Weights of a small transformer language model: local attention windows.
Each number is 128 + 32 x the weight over the matrix's rms, rounded and kept within 0 to 255. Layers, rows and columns count from 0. Numbers have three digits each.

# layer 5 attention output (transposed), 192x192, rms 0.727, rows 52-92, columns 96-191
136110118177124160075125104105159147150112120117145131170097115162144122096135115076104197124106122177160108229090175103138106130166117180171153173136137116160151117050075124136111085173146102156131115127139120138072189098124148079075103193092079096147082122127162108137120121144177117135
139140185139119097107166155094108120159114118151216087126150126149099095091169091155133119114059120195146151131130112148100159082145164124147179145097118137125125139117153072112171132090123140126123106189114139077133120074096142079129160113164165134123126139120141174141089197150087193130
123058096127093145090145210148093130139108149096130134121136089123173053186155152176155169100066131161076093143153104117111138140127111092152125173171136071144105147152120095133113093084133072067149101151133141139121184141098127072088126116105096100163073156144095099159129113108090170115
092127111125112135122141134139007123094121156137114108153149140060158157133108096121129151108078138089080121135136102122144096156156154137047107099166181141084144105167199149219136143104144136153115094128151107102141147105153117105158134153154125172112130164152114201174110121132159105130
131075107165107159123124123171124154119138110148172147057074110110160105081123139147109217088123191127101116104111112092129123128181074143142154191142192174075112127126098150112154112037099119139110147120111157149114104079075159137137122109142170103134176102066165058148151096112134159150
094092142146122080127076154107101107146147139134110154107114063113110117151138119083155180152157156115146129137149124136118135119112096140158177093190160126124148166116092070098121181138100131077162133121145147197116103125116119108125108063102077138117115127109172116094118148101104122179
132137161103152117103139121096115202097094127159150165093141149052147140117110044142112220198066163079159088145120114168194182137152108153104124128117082140056089115047148093135100161173134122130147157164139123111107143132084094127087070115123123154159128084088092121129128153128079194072
122137189126176069166125131145128107147143122190103154123137149106129155142140091152135081122102103108093207137094093183117163119104149124243098146111157167143182125117138142117109119185095138134158128172163089130123096085118125177102133092169125163046092144124083132125131168127148101177
197120112101122095141130081159142165182179102133142166164163141095139144133106100140146194134153094125175082082093142131147151114160150082120063155120098124144156182155088141116084194165134122124152103144125115130176152142163118138150105218130104106155119116183104102164148117171121098114
149069130178131147137096109117033129098160104115097117081140138060133098135120127094152123123141140136140196177127125099120186172170077133137142122110172107166178149099186121141124129089170140126150184151135126069157166138100154124050138114145156160092119147114125141131094099117114125121
209121114137125055125112105099071136154141155093150112138125164119138141090140096125156138172143169144199109102148065125177100120095119137139129104149101117141103167151157117144112133169103125184123173107133138116077128168147171120170201158117081111151144055156159137138136136139126058178
086130144164154074156174135107182162157171163083129128156186127133142120190085126061177138236146131139103100143108133090145132153109126097125154165134157115131155086112122131172142159177120102149112151161087152158154135115167130114150109138155102221149155135151146102142102111084093107087
121130137127128146114110127116169111116118120131147133146145103105124136118096161104158142164126080126117134127065123132136185123185105115084121103184113105105093118112147136160099112135170155121141124120139162103093093138130125071102077172140143149142120162131121102104112089130164108070
101125133138120134126145145140137143149124114160096125122177112104109085154112163144115137104093092125123074145157108120128111098073130151110134110162149127158135128160116116149119141156166169127111135127101140166099138127179140122166152150117139144135155120142112114089145117144156108112
157109089129096124137111139120121165133148169147159124131126151086142114146102118209154158159114103157152125138151126158095131123100115145141093161135104190140108158118177160145064129132156141136177095129116104093189119143140130119153114106153077116127142099117181117120114137098102156114
131134164128139097132106117150147140103165150146090109143135150138114113111105124096100134153132138114151147118115004161121120134112120125130124110125135121169107137118132132147090156095127109137087144135146112106155075127104108110142167121162138119123078067164059137121141100134130102151
087134068100150117145146138148156149111092124163106141103079130151113171133106107109117162101160171143131145106140130122186118094151130165133103149132113140145098165152126091146148134142151091087106163188123087121133106115114132149181134125097138149118103123140085090116140092125131119071
071159114153124141112146153180096102126154148154171119115171153117111138110065162130127166137127118155134112134163172138179126078100186129133154114116136118136096096105128117131120137140143127100154150138067104075158110040090089116128122160184175120136132162150121128148123126163119135139
119135101120121113141116141150120156159147063092127112146119112126139098152142144133133112110174147138109138137160138098112112096091135131164127138118097082094136079136132126160089111163154128138145138165157136126127143173154084133078076072138096140142118122161073107085135121118070141152
131101130123137140142127170157097117120114134128168128182121137129108132124160163107145129138155145101130139143155163140124168154132154106146118153106127149106125127137203142136144114141129114154130152108180116120126105138070135105134124151145166146145125170150111145108114128120178172128
144129099143122139172143161091072106098084105124112115181108157118111103166111097125136155131102120133153105147086167141142126115158075134108105120118150106122091116149145151144145139101089151123096138130140108078124103128130103117105142141090119118121103102131110099120137107079082144166
107129108135122144148087105128058118120109124119130082095125164118105183163138135138128152119129086114100141146172112110128110182144140121086125089132110110146137130096114150096129094115139120140112094113107097170122102119163149154068144107158122092154140115091109150125116110118161133119
121116133130118147123095130142110124113139111110138103163121136137131143112128143120101148128133159117132171094137114126176139148129104100159156110127085108101163143093101115157113168137109141142161158128122099151075146148168140103087166129136143069086063143140133151102183151120116149100
125198184117145127135172160139128125127143124131134141158111128086125122130131113138159122129159124169142124118110162086094131089133144123125132114143148119127091123151138161090107158123074149109129141101143153130094133148135113147173119067134115137157128099126092107122130144153124129090
109148102157103119147086151111125128146113132120123115106131120183115126133113097130103149093143132163118081138080124140112107148095122151165128086100133095147141098135174102191137096140122141139117145166146154138159114095160139102115154152116144119106126131114118142149104131120176118089
125123152139140115137139084138086135129206067072135126114114154107131111044145128171119063101132099098110142166099074113127147120150128123111133136146117104155127106163054121151158087125129141136091139169135130131129136123125116113120134114097153135092104100120110092102139156164193118119
134146151113166123108104160135117128120131124118126138124132168167154119158105154148194055089170116137141193176068140129153103130163161105168066087106116106142155112131182128125167102111126136091119166143126123100158120121133143134105154147089107134112106114142132133112150166103123121104
124100103097151109115094142142128133138145122116139108122120107127136114135182139138107150168083091154115103154131149125097112076150093093133145103099132096137144114173083145088134165128134105139114132142166136116114117137145147098100149137127158128150117146138125128187108174172115123129
134105129121151096144137104119152110193159174104151156153173092138131103099158106131135110116133149123057151126155136129100141170086114160117131086150071146147129139114141123119158153110093144096126126152113112122138120144113166152131129069146138088124137128112138133132119215117101076110
132072110076132150113142110128059094174163121110162153116155150155166092143148120119102123158167147171152135100101119108125129083122110096081099147107134117130087139109162130047182079096132149123142142109142137123130124141125172136120129128181079132162123117115124079129095134139135154123
103117162162110103157178115138129141135134134151151101125166088134125097150130139122117112129105168117142102076131138152114115136179182118113148143113110124116110140137131120141117139092111147118096097127158150127121106091128137154066112122131103138113151103176090082063128183070072123052
127136148134176145127081124143115128134137163174128121144083108098144140144104178137126079129131135079132141085136138110176145082108112135136114142138117139123146111120092107072185103128157129098133144125145099117135175104134141104104124135133136134064109136105113163121135119075164126098
072151157137154123160147107110086132135120132139136138148095120115108127165156178154122099196096096139080129147133115128135116136137162112116151148116099158121121175118127113132137115109169085152158101114094131119136126174136140125116108133114105138133153107126124117178153111141183118137
074147121162109171101143136166124090144148149150100121156110152155126167132094150154110140126098157144109091117138139124181147139171082161126133144115135160122188134091154134087116131112126148143083149124189166131156074115100102108118107145133195152116110148092110140169111147091159126114
114112118112133132122193118122117140122111109135157139152148140167160125141120137113110105101108109105116116098169108109119103120132106108197115155147145129165111136159113118091078183125126147131147151109165127164185102137118136124154098135118140092159120080132170133170075115129135140129
112151130132158128157141084065167127128141103118078135167115149103109089087114182100113122157098121132137126128156139160115138084133113157156171087104108146121141151097094154102156174138114137144071166138137122124141119135109118113127145133156129110086174118118112119117073120133161126115
097151155144103073120133124136148138164168135156146152085175126141150129055143100140102059122141183090138127132155119102134134083118093120146148090156172123155106154134139159148106135097153099120119103154085183139130105156125107118128144160082091151117106151141175134141161102109110132145
135139174111071115163164125090121166063072124140100129145117082125145122087120172163128104128106154116100072091100109137119117138129131154109144110153135112104098156128106109154158135145122134121149113117152114159088113186108119103168198123148142096173146128107129191161152171106167116194
109139144126152174155130129095140110100087150135138104146130185095127151125147134084095122113150112139120125127103150133137147111146109172156148144141147145144121095172132124163126130116154140116147094102189119135156113121141164146092122111120153168127087146140146149101123137144125118143
123180116097136102122145103092124156116086145146112130123094126095105120118101118102097140153127082139120121106154109132123126123116099130133117124115101131100141128110074097126153124105097135143136151089171132116140102141112153122150133132096164124130112185103151143080101095138096096122
082152173128146140138104129123124138167154109154105102125103168145122124137120120113142143111085124124175186149106145121143119152108072122139128083122107108098144134118145142106151128177103104137109128145097105109149129157097085190171094094142156107130107115156101133143087182137131119166
# layer 5 attention value, 192x192, rms 0.0962, rows 53-92, columns 96-191
078154087158131134089066162099139121111096200086090120136075065047146153123116106176136148090111119120153152110133109132089114096109100135128111166122145090158103159130114150094105077161136095141173120109125109093130128096078178134126126113094095150122185174106096149120184125110112095149
146170114151105134147101108126074119078187093115189156142152120210130126073090126116071132136182148131137145100179124173086136100091135206137112105075146213139134072106163115068141093080116121139111129094108134097136061119131124193068131138083101187122206141154194143159166189139162081119
146109147114134153152106161098138087124150116134133131163128132142116172103144136134144113123158083155145093149109130167155168148137064170134088130066156141175167191133068124133100171140157182121092144127122145135069180029111142135146127142085191124154087138070167048112145144181101171145
126122133118163087124153181117168138102143100112097078155093099182111056144139066126121105112200102158145145155094152108174130210123180176129173073133116129108078117106147096135108111111189175154159082108167107107104073142113088138189110120169155092167123098167146162110094094109154078117
163109122113079129091121113166139144159126119079116091131111109153121137127159116195086189152103137097104112160119116129179109121176112091094054129121098099160091121112125114152178105111151118145132119138127140154136160110119120162147115180170145132080071097170097124136086172111131089103
160179109139183140142140096134130195145138148091120111181100080188103125097120108123133091084133182088129137069138133102082184155120116051126130186125139142160119128133135139076157080143100070147175132147076111120133123088141173108181141150185098133096103084128138148123198137101055140145
114104070143186157127133101107132125112107089113131115135130094105093175116151128162145153105173153144194113132143152124140127023192088108140154128150128088167098133206128085148201158127123083044142097095132152165164154144198128103125132144131120119141152125121142147086116152161096134114
118138116145089137139132140128138187122113136070124106139164082156119146155111113153123104150089165050144126124120113150125151084076117081172144052129112133092128086092124128108123114172132157088164120095154087127157151160192173119113088117159124145104119130108100136175113110100151147112
119098127084077105108120090112182091089155157127110147143132129094134140159162151146142191144115084142105106122113100165136146108172093101110125118137163165149114150115128115112110116149197122111146200142119168085031116131151063112184099080154041125138143096110099119083147137097110077145
171114138169117128102165204120066146160111142093113160172112081138125228187131137171145085140119103180111111151095177106126118115123089018095066154223220076128150109122119111144161195162158125094144185123117122124162113086134123106128115161106172157116127177072060123151140164132146107106
183155113172055219141114098170108125153086147159111132100110091107120139090125168117112168045116132156168169140137097145156162101104152118137117128076182112139175119124157179111189175165182112169113071070151067058137128097178080101090089088107173099078119125136134161238113196107173137133
103131100144189136104122138140068121114103123105029095090121152144144122109158124158114147076162179126108085132125116126098093175107159169139139126074118130125148154144143117134160117130098074148061109117147138133191148157133069129179116116113111123096115153112133158126147148114070119147
149117122116127102167159090139112113064118142063148160095078109152142139092122104099159097133138167104148182118100136146121133097133092122100134098103076116104081116109114132137101125123066108101148117128144131086143115145141107128119064129125117165137122133118177124152112084093092118110
123133168085132092151134144108144096123168142116140136118139077088148139101126133070090135112172179110101165100117157120108170115149130144151127132131133115133148113135089110088126103156126136170059139159129118145120129090141103137125146136114157125103141137108099124110136156154129127154
129133121119117141124126121123106099118151090091149118106129119154112177126152112152161094136155121130141155131122159081130092104106126127103174134110084102083134116138156148129104112127154137140155094105144112145136209118118148121149079115076183122128188141140162129129144105094087089142
167131181173141130124116146099125113128160119143164126160143140132129127162103098149140097111127116085151092140100131120099122147156096109108104113119135131114138101065116128144142140112159187130140108087121152133140183139137131143104092143161130125105147144101146161128149162147124119173
164097125129145094134094083109169193167116139109113109155146130131112143173138074161144089130140135117160110114101113126104127139140105119117106112110137126132187130149109138138104116132130130170097124141146140162123124206167162170157115137117112111169116129090148154093122161113094143128
117084145134150122150118200129131075095123165135138114172098116135098181118157131143127190092075148137119154098097150132131126139163134153098079125057109113182130138130100153135093137144097111116114102144124114153147142091111139118157122190110135105124146178103152121159140098187182097085
100132139137124118130099120110149138114088097100125101098109140116090090139089101160099133149148148153154128119109108155114096143104135161095108117132122116123142114115133098097101117102136117126123097182111121110143079138188127136145131081093103121116142107147114175135152130126098066146
131161164108127138057113072145138123154152135124142130087130128141144154103138132138146138166133130119125144115159091083147113133108166131200144113121071135112161167110129127127083088144154106129123142143102160150128128147134129133124124142126133101132133109120154196118149116168192171106
189121130153126153128163130103162167116115107123102117109103121149171145106137132121110108125118130145137166125096144123145135130122124115129147113114136143128106149139128091133110171126097159104157088168151151131137157112102073162171098146096150138089091122153105157142110140180140111141
181145144095172140176101148106133114118095119132148136115106151105113132130111114116143119125131133127122127111109123125138128103115118146129081157100179101112135124176145193144142072113106158130097104144082130136156164119124114108133100116137136157160185073167151133104100117124123109160
127086084122120110118157120126090152135126144118104131083167111184159122115134149138116123124128137133140129085145109175143165125097118154145100162073105145137137094114137126130126098118176152128135091136118154121143073139155137155119098192116173124100125125093232102140093138092155123169
120132140080121129090126093129126151098148069126105113157113111078136136117182149159140147144132146129115152114134118147133124108148122109083146149149082123160112121110115141074089141104127151130159066153108090130104130101133095148171063114143116134123114155148129091100161116141087145140
184151130134102125098088158143130106135087180136180155126146109169158133183131136100133176136145127121169108097149099159151113118126104148116101107095085110086140145127214089137063119123127130138150100131097150108171155086122129166110136171165120109143136137130133153115114089118062159123
106143170156158125122116136111173114115151131101101112159150083148077133128130090165083180158098170113116065109166103123117095128100140130076136143122128120112149105107101146127089156165172114177176118133101134124069149108136090147144104114170118144137126110116131102153144119160119140123
086147144130097151156156063125128114145113160148097118173130152101110125127093117132132142083128153143131151074135130104154170183126125144117124156112109123104141154102155160177163096089103111152177146145088117160161142097117125148150113106118110095137089135145100128092132081107163155121
114117123137090165161135164127099092101138110118144153113107125128137163119138134132115188128159146114176097111109072134116114072130156113143101152151170125125123116143122152097085095160155101145123129103115086139133155136122116136126134154097081182101148134117136135131120061135122141139
142153138161123144173155152120173098104059145185136133143105129111184168181114139173165081156096124120123108141120108126145124170135126196171150106149075121156109121144073138196103172137182121160134154131105128154100108136091081159095123146078173105120115137137146123151132138131130133064
119133065092129143061135142143142112176154100118104169126125158131150163149161150126131163172111115135077148163142149136147123133121083141120076120182135168127128131149099121135131088135122092149157134121129141115137107123136115108118133124092145122127091098089159115158124091181186114164
200126080133098119127117098109127184123102107113128127141150132166098131158105084103098151099099159137113101138137125135159102183108141155135136104148157154150121156123165178165091155124113165132127121114102123134142143119104097141121136130138108101148144115187096101136131170170122090147
142128116130096122134112136130136123112128105116136091127140152139133145108099119079119139084137142143171179136158158151132126116123096190159131124132120103104135110131152174092139132154124179106101127125177134134108107108114148122123107101120116066128137139112109136117124154131111128109
161117129129130106116139090138166157124079144119163138136127121125125132108129146132146106160128082124136181158168176123109136110088159089148126117158141107114078102127101111166178121158115146139118132120105129117110165140094196115139142106113074133149122132139144132113155129168116157185
140118124118079129125104175134144111169151135146105110130083120075128114129148116155155122175150144190117108134131159145137181169123134116102091129105099167150095142132140142173160100167162106118150081148101117087095110113104107154108166130136129132073172148171118130100157136148121108143
150118092125132111111105195165092132116153143141160121142130059158139165144134093127187121132108099157127145093125078098151150130089125107088109160140118100111123113152114129140111102151121137109150102127109085153152127124150136113120091140088117174140067152126137145126193145110110154148
130086093117206133137178140146103140097127142127130155119104086136145080180164112152114142083139115141123095139119103118069138126113133151095120124104124146132155121128090133107149129143141134134139131117182069094169127115118163158126134125166103111136166111115082083138125169164108132105
110116081125159107108137133128123114164156154106134090132087147144118101156130126108150131119099110115168181147120155127140154091126146102162150129141135168117130087137160146118146113097162092115131123080133162117127127093166155146146093134137112128115129139142123099053088092140131128102
125117142138091113113068136151139142146119100128113133133158090208121100115062154168155130094080134138181165116166113117152155176130143113111142135177137117125099125080137091080127145118094129148112137145115126121070149150129134109152104136109116130118125116108101075145120100109158123123
112122140151135161128173137149162166167094130096135173115106137146150135138142141157112171137144174096161149133126154118146161198125129137118103146126150127132091108136125150102118124157172124149111099179137144161117121096129175172071181095142127160148122101147131153146185142098176141140
177089105174111153118087155124152094148117156102145145108125128124122164142130112155146096166153197156110142116110161150086119117125209160136117147112122139136127112105181144112118120104144135106113117156120142140104089122112149075107123099130163131178143148138166158159185114089147100123
# layer 5 attention query, 192x192, rms 0.0838, rows 64-95, columns 96-191
180131139095200113156145100153143088142115119100073154125185129111173110088138086150126102138146096150111139149124114124139106153138120128160140151147140146133184149108101099099121143151085202135169196120135099066120141080102105113142107133133131135108144123158141077151089160093103126098
134127074123122158157099100052139124148130127119151170068162142150148115133150097136137086145115140126156103171146100107100103134121145142111136092174151120139106142182132132093112114131116128084130121140117169129122113065146186142105168190124096131129126106096138154071157140133102146118
057078104184103105106092231142111126140116128097061117129158141110122155230212123100152094161125125154124198217167076068130166090134177140147055130152120145096085157100051116040195117105069148120096099119153124129122156197147173122084166191075123126129126171114160124082122082117133061141
139119121135143116101140110096131125105121179113085057120118184133085155159093114151137158095141156096146110132076141119154114138107098132117130061087077138110122182195060082161176094106113118132116151102157101159146146098103097152128187071173106104088187133040117086103139204150092138129
158151116102176172153131200127120019114124151134117147160142125179151131130128113147116125108106167159124176172120126112188122153129134110203092112148133196126083157123113131125190109127095167162129169121094108119122131102151146049099140099139123138135117136152138120089058128169150102110
133173147116098150130171089118216155086134104171099087200111093113093135138151164086156154186051123121105117055088086144131173163147076172091153152093129185172137167121104090112133095110128171104144162142169090129125142102121095196159094052124206096111093146246110203148085059127102145128
101134172126144214121139105063110115194200198113165125198128098159143120086086086097088127061166106128156123071079181110123085134052112102141148068074128112105101129131175186153122107123166063132133117137061079107123161123138113144081097086077117142152118098153159139097135206080135142153
102087059121125131153074119203131130107133128196175129105178136132164127098098111194167116134120139163166067120176090102113143138100149123131079160083132120109188109080156131124143146218159083150125130119160161164140099217151141166100103181140167135178136132166112107165140087121082155059
173131165120164199148116135127071065088173059161101170104181098148129122126172118117043150128138142140144163166117144167168101180173129136104133148175178108149182144129148161177162081100132130158116153103118094106138114169127111185124102129141119072145113185090118194086108144148205125149
096151159112093048135093055129096162104108129185107135116088145111103181065090081062148011123139187164137123105121183137097098104135067130169160089152157163135100126128097126091155106184107119139114069084154068148101100089070147102137147105080121081132110140099131121201188103163126122127
156172144166171116146090108116194127143139140077086079128091167108122129079155071161101148093134130167116095091099109106096112159080117072156080086109078133117134082122127130087076149154076105105118063101080131118159163107103090142103101142084111118162085160091084130110171159182135173057
175095129093130130130061138100141099052090112114122126145144176122146174164164160102077090149047161160118118109163131110107178109148080114136141123110134100135110107111064196153147141081155139162132135105099127121141094196123140087150125171081136145162166164174132145133132176154144112114
137116168099130103170154067095119106178107071141208091130149159107113136159105080053095150191104061177117117075135175123159118122129124110132119103122171121136168128139047135117067077143074147120161078100199118137101078160122128100151155105169136115147145108125109068056121162116128133173
093083188118099093094119131160187152109108180079120177109184095100127143142113215115146107115188180183121061106165164134140159160153160170189035152142142141131104144139086123186136169109143114148135125156147131090111100137132099084134096142068101163120184107090124101159106171076126161145
123156139126085144147061014054137097143128124162143134165101113117140138120088138100177161137108154137153083144096149118130147196129047112147219134115149181138092145107135095163174092064116184181137067136115172171134162068132153185135210107118151163159080178187189153111126143147123149140
107059102102078132134139081131142130150129184089104124132178131191094101107040076084174099134157107122170146130140204104145186160083135139146128120097109100105115135151099144037070106152085148172161114125099078121150179105171126126108119120144115147126107127136113117088110160116106102145
060122146126172127094113154117137121046109144043086094152126098147187151135165151106123170122159146160158092142154094138169085094132136174145166167115132151123062118131184133115155126100145121127132150089096134050098121148116148122148137105165186112124147137150083158088106080085132129115
181117145127185164159127122114120116183160134137144147129160072106124136163139073140188160152167135143136119133180160168094130120114145109100197116068090107116114101153118154109142145086116118170093179109155187133136162086111106122087154136155137083171089062109133104181132154068123165066
186109132123084185132144123099077114145145136136160105162172175093146105118130108071138175140148053117173162104195123133105057170100187085144114140135190120181101141085139072155166148158102120066176091150059123152108174087154114176105104103116101121127142111148117152140068151117125111092
132129113160179142135090154133117120146087123139150094153026162125121086111126127115141093069140140170144151139132113059137204192120126119185108101102094120150103108116137231157126132176130121159209164121112149133137050176130060122115170097184169164144130118088086136121105125094195143165
109152117135151103130139197174155126069182223134049115212104150099145173113112161104126132087135177138094149077187108165106202081143147071121077042139179200138095103165160144170157142105123114165141150117090151112110105203124148124123181074166132100072108147141116107100082166108094116141
152111124124143136134162175155166116078080139107149137124189148088150102104166149139132156185118142123122126084090104163115169210104103156124105135139100173177176159074065097145138152140179135148158114155166118173147130164091129105182167126127144083111145205192142174090115081089089098141
092200093129175121139078181159117151134089104105157100088094120092091158133115109135117148132157154130121128198067122161085124150111149128193072126131100130148227113103215115146173127152122140185118177167088127118129079117083104157103113124112117167076120092105074097078103140194099184136
120153145117073164084122095143177075094114105119110127111120091123131132102158151180175124181149169162124087122135167151092126101181099084102147115136107142113184090147076098124166119168182167210138109060140117099163144143132127123101149145135030107087120142116065144051141185076139191077
171080124138120088157186085141098132135072109119095142141127101154159201111086098136163050084123109113202140093148200112132082118146091138141149105127114137155089120123150156106090111156157132120159118174128061122138108160157104128182149120187149085092172165095131142155115161112132145209
141107143121142114139166123070074122152145172069150131069124137151145119122147131235184147093147139146137137096153159117133091133164128122140166161124125103183154079110157127156114086114083130100144098139094144143190100100132136148144107117137162128101183112143149131224159167086090124107
123140174159157153135153140065135160051101140169141177171178158049109148129103107085146181086118123117139164184135084176084138170157108186168123151133144135114057176108103168106114105138113129143102047144044156134087106191163118153110193095189184132113200112190101124108179090177126134082
200120165160128066076110147078153144095145078134096182079097073112119098087135107150153123133121114130150094121070101079091117155161170090137164163158179113094184152116115127114122112108148158160101189150121191115106160134145179196189157166109082121171147103132089120179109086103085134144
141070068135184123167136164104116125100136143133114126086118127151147127083089193130141102077087177143114125125173095151167092121156125137117140170172060196144120146153146221117151095119130105139115099067142130131088124159129127100158207161105082175088184159062141132147140111111121164170
126112118137104110140141110124091132163154118139138157095109146129088139128140093155142144186090098081123124192124166133129129108141132145101053055194153147064186139128051122188139102160125154124118103124113132146107080063150148122114118083126122111114169116131141112175207129146136106149
157116141056156130078138166145159117117093121093073156092165175126139064109143148124139128140123117139071147099086148111117113081118155119180155106086116105120096119110108067106089150124112087160158132133103155095106057102091110117061074185080070149088133105126179128059108094148104130128
152082152135144104110151159128067049125132214091130088150137141125142123096158141093107113089132132152129173160128110150165167140137196115136151147123113132157155146105125127143117138190071175122096111133114141150125103102115116123078092085119135134100157129060151133065123129204104115096
# layer 5 attention key, 192x192, rms 0.0857, rows 64-95, columns 96-191
143150131103099096130127115137123097111125132133128181152145106101109117121161106073127097120161146088149105151117084111120142145154125130132140122110124166130103139120121132138116115116105100160107100121103129133132068146123110129111147157115112123138132102142116136104151120141147115113
130123163116139157116142152081113115139138121161116128151121108139110117131149121092127116077173143098096109131094134112094121129126120152155144139154113189151106104170064134156136140145119144133158110106100150153119128068112065134125148119163138155158144120112176122148120152130091154104
166082109065101146102109183133142126141152130118140168168132131124160150146127106158130106150092096107108159082086163139118107120125111134130134103126108130121133148146117151106117110108054129191141139102092113125130106175160056110104150155103133125151125154161143100096116155126119164137
140156126139155173072142087105131059166134092057165039121114162189169118084084138158143170140138157185170182137140160138120154170141100128144167066078135085122084099166136117136133088112113093084143164097141148118163137141169151131131135117157094103137100090091145132107178124234107116148
115103144124088075121165092123155189150114084104149157048141099150116077067145126119136130179163154105085093157208082135077113134115155099104099165083112059114158133153077128120105147120151134100105140173191157130102109148075175153204137106078093116164131066147175156150108157097110131092
143159113035123085121176149129179122075146177071169128092155103177136130100188159155140183112155071082135153105167107145081098102149133079110133067164127084174140140101119112130138157107141174113089102110105044124083135165123131092127105063139116144114174133162133104061065124072096148133
081167124100109206112132091170106103132154198108136085161150103120210136126134164108132085092139115120099137086114170109122093078164132130147143078213171071119101108179193164139142134122157154101119157179047067068118109179079114073068059072180105143116075117199119085106135120144146160180
057132145066129072141098155167143143141121139070061146145107074076147075151101143147100123111105139084086141138116094181170125140071144064157118128123181162053144185116124062173156168146069142140113132111175141087068146165192142143108075148088141071124139074196201127060069117093105117124
144112096132147147093093156144085073073168125183135108120149145141115120122187125049085176175079141106141121133092145255144100127089132157099141139139151144174137115128104099131158145129127137124127144084120111143107100126129122150140142105097120091119077136073137167140142088112200182163
146097121132141136139121056076117137142124184214170159147114138063133148068096135033139071019080110133121134113111128080138109098161085180120100134128121167134102090072113122113142109188133144143116112113114140130141105117140100139139182175157137107053163170114144111131159171194157155144
084141125141174113208092090137211146166145136051101104132073157126109071092131132166117146130148152194139134156136135132139083153078189123198111097140105124149098120131069151121167119136153115169134122106094136104133108087165104120137098149105104091113107139160104131127142157120166160117
177080160101111146160141173125194100108076130143124137133112118147104159136145119148144147202143160089108113103148123116134170134136104085134102109115093127138121147113119096119159164153107138186149119109088134126152201116177078125096124162126121184150155140129163158140128157078082138123
139128154154124145138134148120118139163174127146230105099136168116142124102128119108096161161129146141127093137084155119125125135140135090130090113177112134171160077098111141178104161104069111090160087084092119168080073124131070118100118129118131143123121069119108010111137156111118119119
103097110106105099114080117193198164097176111109103189152157072163065079193083214102188030122146155109099130105183150105126182137146198120173155135145120123131115209157092136129166205083188114141135166144180104167100167125111075080125079101107176086157188142110124097183115129159106103131
070180071154159141150113033137113091132134102118136122158070107176087136168140143153114155091116071112153102138118130137144131142166094142122161118104146119170147142078182127128108113092154113112096138142149130133107119067103116132149156152132132156146109179125083157080169084132170146088
139138088103126076129118162158107102116163167070092087144122112129053132172084109119161133137192106136161190154097150174119191187138192080168175097125142079166154128151125106072187161091186148085192177136071084133090102119100085098163128089157159145047078056088116080112070129127053111148
102130121134099112091071101109140123094130127097196087146148092102147177195172078145176152194172114139080134143155097109165164122126091135154131145138115057143161110179138063129160082076085155139103170152147177119128127181121163149137173095159221153124097179123114104103095164116127120169
126073117115165134120145086132075144131132157163076111094178107091099107140133193081150146107087162156120159165098090117094131143192078120111132131155131152109069086057106112131121132108139120196108098104122182152126155114129150108082085122189112084112079149154118151136138111079103113111
107107083105075109161192109108105121116128146096140116130152126182107126153164113177119141145131085151167129140149087117116094154096173126117142100206097060162098167132080043140177122117074127123133136118081100177079154142152102204124142116114092139168115118098158128129073111141139103126
159145173150156159072103139133126074124140185137142143212089125113128152160110128165206075099181095108148152169115161071095152170082133113126167102097115100128056133150142147153138126174114150129138134131126153120118114131117136196136146146221153121117137168084118110077164151130137156164
156126133076112125121067170139113109098119178149127160188161147137129123100119112164189078098127121119133113090164143155109183101085105082180122098121133179156089160180131133138153121036146150145117160158166137111109112139133078138097171073171175089157149159106123106150111181187094168127
168079158122192140118150137193199129058095148056167145113180144058153051148161138116192164154149137158150181065119069159070203167091166128111079120158150159150116151067085078166163165197158089172133065129126104081121110177129102112141093160149141135100208119141162159108106057137119095107
111120095104088096110082102161119153135105095116114064141173133115139074169123159052145146136118146096104112209106164163168126126132090127161139154140149140149101118183150124096131162149097107147134174132145139158147118135130118128064094129123183155141104094118157073112077135184144156132
160135132145088157124138094124140131115121117120072140111134132091168126142140129170131106091108132185166094058145153149155157135181080162131171164102155146074137117114148091095103164083143098142190161069137152145162159148114121088153097136142135109137136154092095108084103134143141189081
139136132123086090121133143103119121182092123139160150166102108087182208124106094114153094141109116154148155106152115133150085140154166152177187093099150101114141105136160138100076094135167114105200148162139080168126090125063131137204189112157140096132128112149105141146157154105129191159
168106168092161104134134053141168140092148171068142143150105122133123118111129107186142119072170100089142194141084137100222095152145146103142178110101118119139164129127080156184112145145090119151173142137137098106204097112147164120062135131132182136122136091116148103192201129118097086086
075086134206119100166147098094106133135180161172169173164155084109125151148135104074169119170109067136129148111143119116137131145145116129170109146118144136095117133122171138108092196122093080136059070097045173138072123128156092187124149117131111105172211103144134101144131133111147154087
133126105159081098123143118098164130159107149088074161121072103153135103120112172119144125187114128113090139125105048108115154157151121156125115161132142137096102157130080086126135084121114133183123169180112104104114134137105116135093200109082188184130142144128213137158145103128062132169
147119131105156067120064144101130174064127141081103103139183183155123106121192118148119124139101094081116130144114096216136114176130153087167159152134090158144152132145152138120167115066091113137105106105102156174092122132179148099135102136131121129124191124108143089180152087161097094164
161140137118098156141183183147141172139179123192144176148114115093154155118132131146111126170068131087126160101099157140129130112148142132086125094181164206056154138117101157174085129137103104078148104067192140148124087070099144141149102126109113121098101113136153129140158155133138088114
213113183081128128110138187166098135127110113111104107080140182129064095133101173162163100129156169077155142145025189142156106111105132106122098141116089102091076105155056151136104137128121160144102127161073068157091122135138117159071092123116105198117187132172118157119097134131122070170
186118093131110119071149140095128161172175112130141096159141207177086119120110121080083131104131124134101130098086164164164107155078125152125158162100079084224192119165118136199125098125114138111165173131093159141150099103138135105126149091122161091111163100114139111112138114155052172140